Weights of a small transformer language model.
Size: 13 layers, width 224, 7 heads of 64, MLP 896 GELU, 10.8M parameters.
Architecture: LayerNorm after each residual sum, learned positions, biases.
Each number is 500 + 25 x the weight over its row's rms, rounded and kept within 0 to 999. Layers, rows and columns count from 0. Numbers have three digits each. The size before them is the row's rms in percent of the matrix's.

# layer 10 MLP up, 896x224, rms 0.0613, rows 457-552, columns 32-63
095:498532456501467520477454495485511496530495520466522457453539487516514475492551509498466491506486
098:499518488478523518504507510478503476453485505489475481517494507469479481515548537496485490491517
099:498492483504526485486488482504473502461485512484449488536543516499508490503506471492500497560483
095:528524509460478511457464435519517525520526501505511478512546487503473521500498499517445483467502
109:504490524447504569502484456465484500481557494547542566455527527459507489484512506484484488453485
098:492490496457451507513533517514465503461504469499460512498508549494480489517471471454490505495461
097:481460460475516514526479530506482451508547526516499465487478488549512464470539497504511494504447
090:493487475468541512495501469499485502521514477522547508557467519527550515504510521529481535463478
087:483497522507485477535475473495512531524484478508489495520525529489515481534492561524524505487492
105:514523518466538499512523512474524497520529496524509505498481532474518488513481506483461495520496
104:495484527497463495486523513507501452496494482509479520513526487502561466506478514483502463466510
106:473478545514502497503498515494451505513471512514484507530490520508504500498474462504534516491530
100:511475518531482501471510495542421510510476511496507493502491541487509512504453516485431487500496
091:502494523517501492500513534495519476503500476499587471460512554488504482468564486508534540524507
093:514505521510489492521499525506504523475530518479522508452500513504547507506460476512479469526512
102:498519539463498480507493538496479462534496492474516478511500503505529496502475517475492499517473
104:506485486514489495473524505520511516496517505468518482499479482543444459549486547458467495515500
093:522506502483500484484549501542460522508523501509479502431489479457498471471530494464527522506499
099:486485525461464526498543486537441500486476508521517523500535493467480465473476492476492542446493
101:473519521517482506487527521518511467511514526491500495502514501510524543485485509494541474505510
100:502527499519461488510509506499475501514488460457468511492523472503468460483466474483512504463518
100:476519572504489544505475499534466503510438512490510498501516527492537575482459483515466545515499
093:497481494495486503527529520466517504448510512511478499498522509484506519483469504486495480531465
102:514491480484508538504527505489465546530519497527498544513467468520512491508466481481476519475448
102:505513446490492528507456490491468497541502488471518499528487501516530497484515471507489498494547
100:505498525432498502497470507500542492512508500490501487499500500503519531502491518473484501504466
100:502530476509471479507514529528492547536518451516468488521535501464520515462528495476484517491476
095:509489498476493513445481521476499551496513526481505482535535498507504484519480572489478512494471
099:454497497470502551498479518498480496470532500494544507457482458524482489499486536453503537494462
101:525487534543490511521465488480493504517485450463540519478494547464510551496527447512499510487526
095:517503521492529508537507481523476444496481491496499436475516537498552495481534480499503495515529
098:519502498509486493478491489499511499489497491495505482523512503525541466499496505487466419517501
099:506513540510495551469513503476461536505476509491535464470482491514548492566480461498492461468507
108:509507511480491490540500496463479431494500514489473484464495485502466462496493557466522516523469
105:511541446501516477474499496504464498502507502505508493526492525500519478506490513509469483505523
096:443586516536522516494498514470471504546489501534516540507524514462504500469477514523515452509492
107:494452480493522540511512469504480516482529429494484487550542497493504492503466500486534504496501
104:493495473514491495503457521533466483506514543490458500490501536533497489505515452502513515520454
103:519451504500527515554489484495470519516519457523521477482488516457548551510479531485514525530458
101:501463487529498484496456492529480545504535474527508505507505493473507457519472539507479455502491
098:516480475489506509474483526465488501510536508469480524459556459509498483479488476477472519476514
102:447491549519487513514504507532535500518480479510498508521494511500548434468478515453497487506493
107:467494480509498494518487473507435504492556516463492473454477558502500481518502501470490471512561
093:498463515487509489515459493465451487523462531516490446477500513508526534468476521469487495516498
105:456481451489501531512519503535499536519470504537539507528488549510491545490513526507470524514457
086:519506468478504440542485524459499496494531458505477518532498472520500509465483489506514457527463
104:547519497500540508478477515467482529487520519512464491480498484475494472518484444497481525519560
093:495500490521506497484463519521517506463499508485473500523483489497504501506481500479477527550461
100:504484514480503543517469522500558487466502527509523487510532488503535558476487500521448504545515
101:482513485469480467472491497519495522572485518512501505512472483515508501533503472494483518499492
100:490503508569468486418519491517503494495478456469511475455474521523507492466481471503459546501485
103:500496489457498444484488536527502508479479485475534491517508509514493510520534478489541521486501
105:514454488490494488507491515504495505499517523537509484498524476470520460493487493495469479517496
097:486566475543487478480477501527484476510493525520501534475472498507466468540477513519497554507537
094:473523520508494571508480530472480518516507489461405508496471484473532510489504481498505522516530
102:511512464502500506490504506487507500493545526554533486532483527496521474545504507460467480539478
095:496514470485487535446492492460483480484522472530547468507486487421490476479490530499480524502475
098:540541542474439458512502452477494508546524510557504468509513532510511494508521485489503557488498
105:494534452501523481513446483492455501497517484504496527487462531502509517532539518505494499511501
100:507498496486537482496490512458485463494460516458460488483498475528480490496496488501471510480458
092:482527473501478503449515509508487480518483475512533544460469462479463518509477501539479516497516
107:511493452523477511459475515513514479494511502518505504492488458494530482513523498519511493474526
089:462491492487451447464483481509531493519472508463508506539499480488506477521490491521534510500473
100:520515499497490504530506501487518495488535468451495495493493517512513496501491465482522486500521
084:498486527487504543531545512531515471493447489498524508504449505481494505518485471495465523533508
099:435552485487514479503488499531483508503531482463513513476478487474480529507502468527490521524507
101:492492561481511498480489507511494496464487540503500544494495517488484472517475488453456508499449
096:510519486485502529541498482482543516543498509516518454560476489491530512459511504482479471489520
101:495526489499532540504455459528513477448505536496521492510534471477498564539477470446504509476486
102:526537536549537481480481489502467501484462539534485465486498501511487531512498539483505457513553
098:500516514506507489513488520518502492521477441516493490493463538499547494486531481508511519480459
095:496493525523482470479472474490490528495488457513497447514473495490567511498491500529485474524518
097:526502490520426490528492477527497539446472462509460487533509463503519506502537517527533492477459
102:491510494474506496558486483473471483529526469468538493451514491522540483512473514488487517502467
098:489500525516531526536505513503501523474502455517509486464514513508494470536492503475496480501503
101:485512517488519496460500534452492475504522505492522454485507494525527496508526516498471538522534
105:483542460500535553515450499502491512510528495479551509480525503464475509515537533493490520479495
099:545469531579510528470433564513491464541512507449516476513477450509559472472511509486528514510554
098:477484488474521539468480513475516519540515494525517473499533483513454501492487515444510532476467
095:505531505484506440503489451490483495517467504501477504480463508495486474496479509490495443546502
082:452528535463501539500509542457482505478487491531499478455520471461502484484504484506521490502537
097:481510465478482496516524502491511478515509498494493480519531499454518540514488493496473495526504
092:561463488461520518486498508487453452466508486524528510544489465488468487509491445469536470470472
102:503462500469502491522487485514486520472497500553506479545508543495531487471524514519500514479516
096:468510501518506521535518489529501494530513459532522545457497500499505526511489478485468526481491
094:467529518530541488489485509478483465529487545544482479486482462484432490540488454518539494532463
105:471500500454443482501507535505467490556482513504489487485487508535519479516478465502522554528530
096:539498496512541499532484484476508487527513468493512533493492494538504494492511493480476512511540
108:510528539488477540497503473474502480494501492494509537435484495481534488451494510497501499542525
103:493510509462527489538438514487490496471451541517552530496515488517499511475495561455513456520480
091:471524479483490472501553496483483484505503506542514516538507485552503527513509466494503484462478
107:524512490465509510501454497515495512492484520507496438535513513501517524514547522484488501517497
091:484503471506471515469476473534527498481513532519488491499490483506485469494490512499497483501464
101:505524510456522521476524474507479488508481517504521512484461520511462485556534430485539522476496
100:464502525508476463490478497506516504477461528546498501493496485496517467497464522480527553480486
101:476495494489495491480471467497496482545510500494486489486471541496496563462530454486532497506551
# layer 10 MLP down (transposed), 896x224, rms 0.0564, rows 457-552, columns 32-63
097:508493488517506492476523475495496522517507527475463464459488555498464492454486502489465495486484
097:526533507506545469478506560510493511504462477468494510530466515498471477459497481515496503532482
103:489521513510492438526500498496548486465507562487509502499452440501512459498530495490510516498507
100:480508495496500523528518504517503490475512555492516533460545498409514505498488518498501531537497
106:507536499504470471471494474442489482480493527530518534501483506437538514495483533533523507468510
099:527481462488475489513465545477531475513477468490513503530473485516527469511541505516474487479477
098:502474505518513519494435481522569469492493514495470499506518472526499518521482498513517493497459
090:461513455470505508473498491514502521501471500475512526495512515501490480510466520478475521516443
091:477506503509492542455563488488486524491510517511509522474480498510501492477507493499511508537487
105:474495495519495514457513495514511505508501504450475481486499479494500543525546495494514487491530
104:510503501555497515477516515500463533508489502477511474507525475486528557527529519478483473512486
108:497481449538499512528482476537460501484502510463505488544506510548538475556467523532469517492540
099:540511510457512530493514534489476477487483538492526499480505522485556528496486530538488487480458
094:459489535484514494475496487480545498515505496512472476503499479510513539536495512491536511468496
095:494512535496477514483540486481520510505514537477563487505551446492464483500481502522505456491523
102:529510465497504557488536485495487512512469492469487526519479507505463537514492493528472482505551
104:508497517494519488506528529486504475505523483476493501497490488481454504517544531506482468511488
099:485493487515517478510526500507472504503482522516523469502536485490503536525486498515493486515541
096:497503500474518484503541516487501493526479538451514460481492504483514470473496516510518458503492
101:526470516517487499518572519452521489471470464513477476488479497508509498489476480496498509489478
101:501507525498468566499513512550529544502498470510507502470497499501514484469519527491488534496482
104:515523512516472472556543474494521507517509549473519475479502501488529529508510490497484474493491
094:535512555519495503512487528474459505533518525501475498495508506479482493500530488531529467479501
102:501494535471491476504492490496466509538468495513514447523487528472497484499486519472503496531459
102:480501479508486509544504453460485507503450479519466490482517484520486463468520508486475470500478
097:496515519453495505465455517500519529513542477495501441553488492484518454535481505493537495442523
101:517501490494519429540512473499451517507531474510500489454496527505500470490514541513469518495441
100:487492504521491477498552542487512533508495484438513521455464516512510525502469497499455508528496
104:476517520487486511543532479487515507550498495474485453488460485502480498494542507437519474503474
102:488490486496467513544543510527507455499530503473545517497515526471475494467522509475500524502528
102:493508499501501490509445504476483511495492513474485542548526459503477528502463498471524513526509
103:527516511464490502483492511441502517497461510487479483500506523508493481479451491487537462519530
101:516486463460497527464501454494507470465514477490529524525474516535504487462552569465504497472506
097:492531488515476502491514509456508511499472450492489477455480523482527461489470485535526491528493
104:507505469509532493504502494485510486532515491496548527502510493538481490539514499511539489497523
099:515516459470492470499500500499519518516510499493501533531431546493521523473487516486473480468501
101:521476484459473527517499506530463514489527485491529452509505500543478500464463499493506508524486
101:563549480519507491471498497500497524524552488499519557478531543474462490509512504480518498482491
103:477538528472539532528481518492501485475515521450472482489512493483481514457491503543496488520488
104:496524520456513523503504512487509456503534475513518503485477517497500446505451478511483529484539
100:470454533511514509506514557482475540523493479506499492487491463512537525501481464550524499525488
099:499475511487529476527491476468472535468476515526464504522477462480464505473503510524508528523487
111:474482451510525513509479487523489498518480503523510500447447481497487492523477497511469456505506
102:490502514466519447481493516506500496499496457499491486548472507558521491490496548502479493496503
104:474533464524467523489480501509482527522472477478490554514517472453537524517486492489470449487472
092:493497449495489512490530537492500471484483472498487495491508522515495508507504516479488511493518
105:513462506470544484494508507492565513487487493453508479477504516503505539493484484485502509504503
096:526513509502482485518480497483518465519511502476489528491512486522513526452469523472527526479465
099:513501476517496510506491510515480480479508487477527488485500531476490532507521470519455508528530
101:452483488541509553450493502526478519501505502511460467514429545516510497495488512483465481484512
102:459466513515509500472531480495539442464507479521464488454515509517481516519503510468508537463513
101:505516489477523466537487501550477487505507548466492519491482520505526545534452494504499521487489
108:476504488498511500519505514536545514493486520501507482462480511497520469479566510479537481494504
102:542483515512494510501495503519553478504512512513493457462510514504507503504518531522524496485475
087:472501519534482527474518502477495512504507481503478532465515503501486494463528476515535490452520
102:471449556494500474503567526470505507476491517497483537557515494536502527482512453502523482511529
100:531500485512510486532491532464518560484433477527489520547501508544510494492519502522491515444474
099:523488484531514483552520501504502487478499504511504527447508533465469483471531494497495505509510
099:489529473490522487530505473513492503467506533484563497517463512505513473513518514509476534495467
106:469514542481509518533510486522517495473490513506536470491509461484521490496487554512464531467498
100:491442537494496485540528484455475524495534501551479471478503498487495483448540461527521470485489
101:467532512478533458486479522505460504488497468463505462514482475487522482466510490528503457490465
091:520503528537485452504498489513523522503467522486527491509525492479499477523523449513519521440475
097:471455524470515495478535474492538512531512514468475476502518497507474531518487507457487531467496
090:484476507560480479476490494501492508497444495529491489488515487523492507505493526520495492493500
103:501510478504523506500524520500509469484490483521456477466489502509484499496538533529513522581459
105:501526500494501505438497516498527491484514520457504485520496447488481495523504527533510526517503
101:528536506465478487505471495516496538537493493507487539529497492526479496482490542483482499533510
098:518524495466500513493521515539508518487516506507538489500490541472510524501492473489499481538494
105:498549497478515495480517500495521509473502510492492510482508522455502534477496491521535496518542
100:512484512480541462492473483529482489543498492472481576479517545482526465508482495492490500496488
102:512560503487504497483473469486505489475487486493490519462487481492499480505492498494505481476488
094:523523540432523488500505513508481488520477441518519486535547525504542485520437480494513490505486
099:541456528475485520499521457487510499489501461516490520473549522524501556472546486480496512511483
095:487518540493528530529455479532540488501554482485504509499467536484494506478452496479500500540518
099:506458511455499497487502465436473511516499519510486481523476520506507534498462502460509499478512
105:471492487504503463479532530479471521496503525449484462528482538502487500526483475480471531526501
104:541517523488469537475507529522523477494513491550492500537547480452517498531457512511496513521540
098:469481497485502524508485473505456471517510530464519495511434513493489446439508492486527480523451
099:517523461504501479485489526531496455505464500546506477497497537506459470502495560516482535479479
091:474504507482537513486518498492473490522482498449516510524523452436495480510496488491524466433538
102:478504514502512466492477487506485472493479498491483518468488475490500489521506540500461512487503
103:503475499507484494475517493515477508471495470497443463539491493505511564525499465500487515518517
098:523486480515512509495522480468507501470533529477493525509567503512478539510502497459507495474481
100:525542495524509509497526540484509520524473516476488492507514496492473501498517506500507505479469
094:518476514495515487502510542501481499522506510503485504508513514510548483512518499518512495546469
109:524514503501494488488506519464505517510488519496533533502486551500531448484531472510510427528480
103:490465480525518486469503495485545527515491507501503508476455491501466534518500491468535534507490
100:530531487504505515487497500498520485451471434428516534494504523489492530522511496480504546502405
098:507536483511473512499509541450471502498529475524537539562473550504530508471489498502512516492500
094:543499458456511539514533502474529480504474492473466503501498496493471474474521480518498513535506
106:480510475513537508476530544483518504507497512473499508477502534500502522491507487540524573490476
090:511511521519499472484509491510511471501522495537507505472540493535492495492497456480502508497503
098:525505454435498456533477541500526528503495513503508451492509528523492496518500472531470545518503
101:499507563476475450528481492490518504500496492505459488491490525497544515536531466499554513477530
106:526489518486484484497492482474466486533508490575494476470528524536509524473528507493532477497573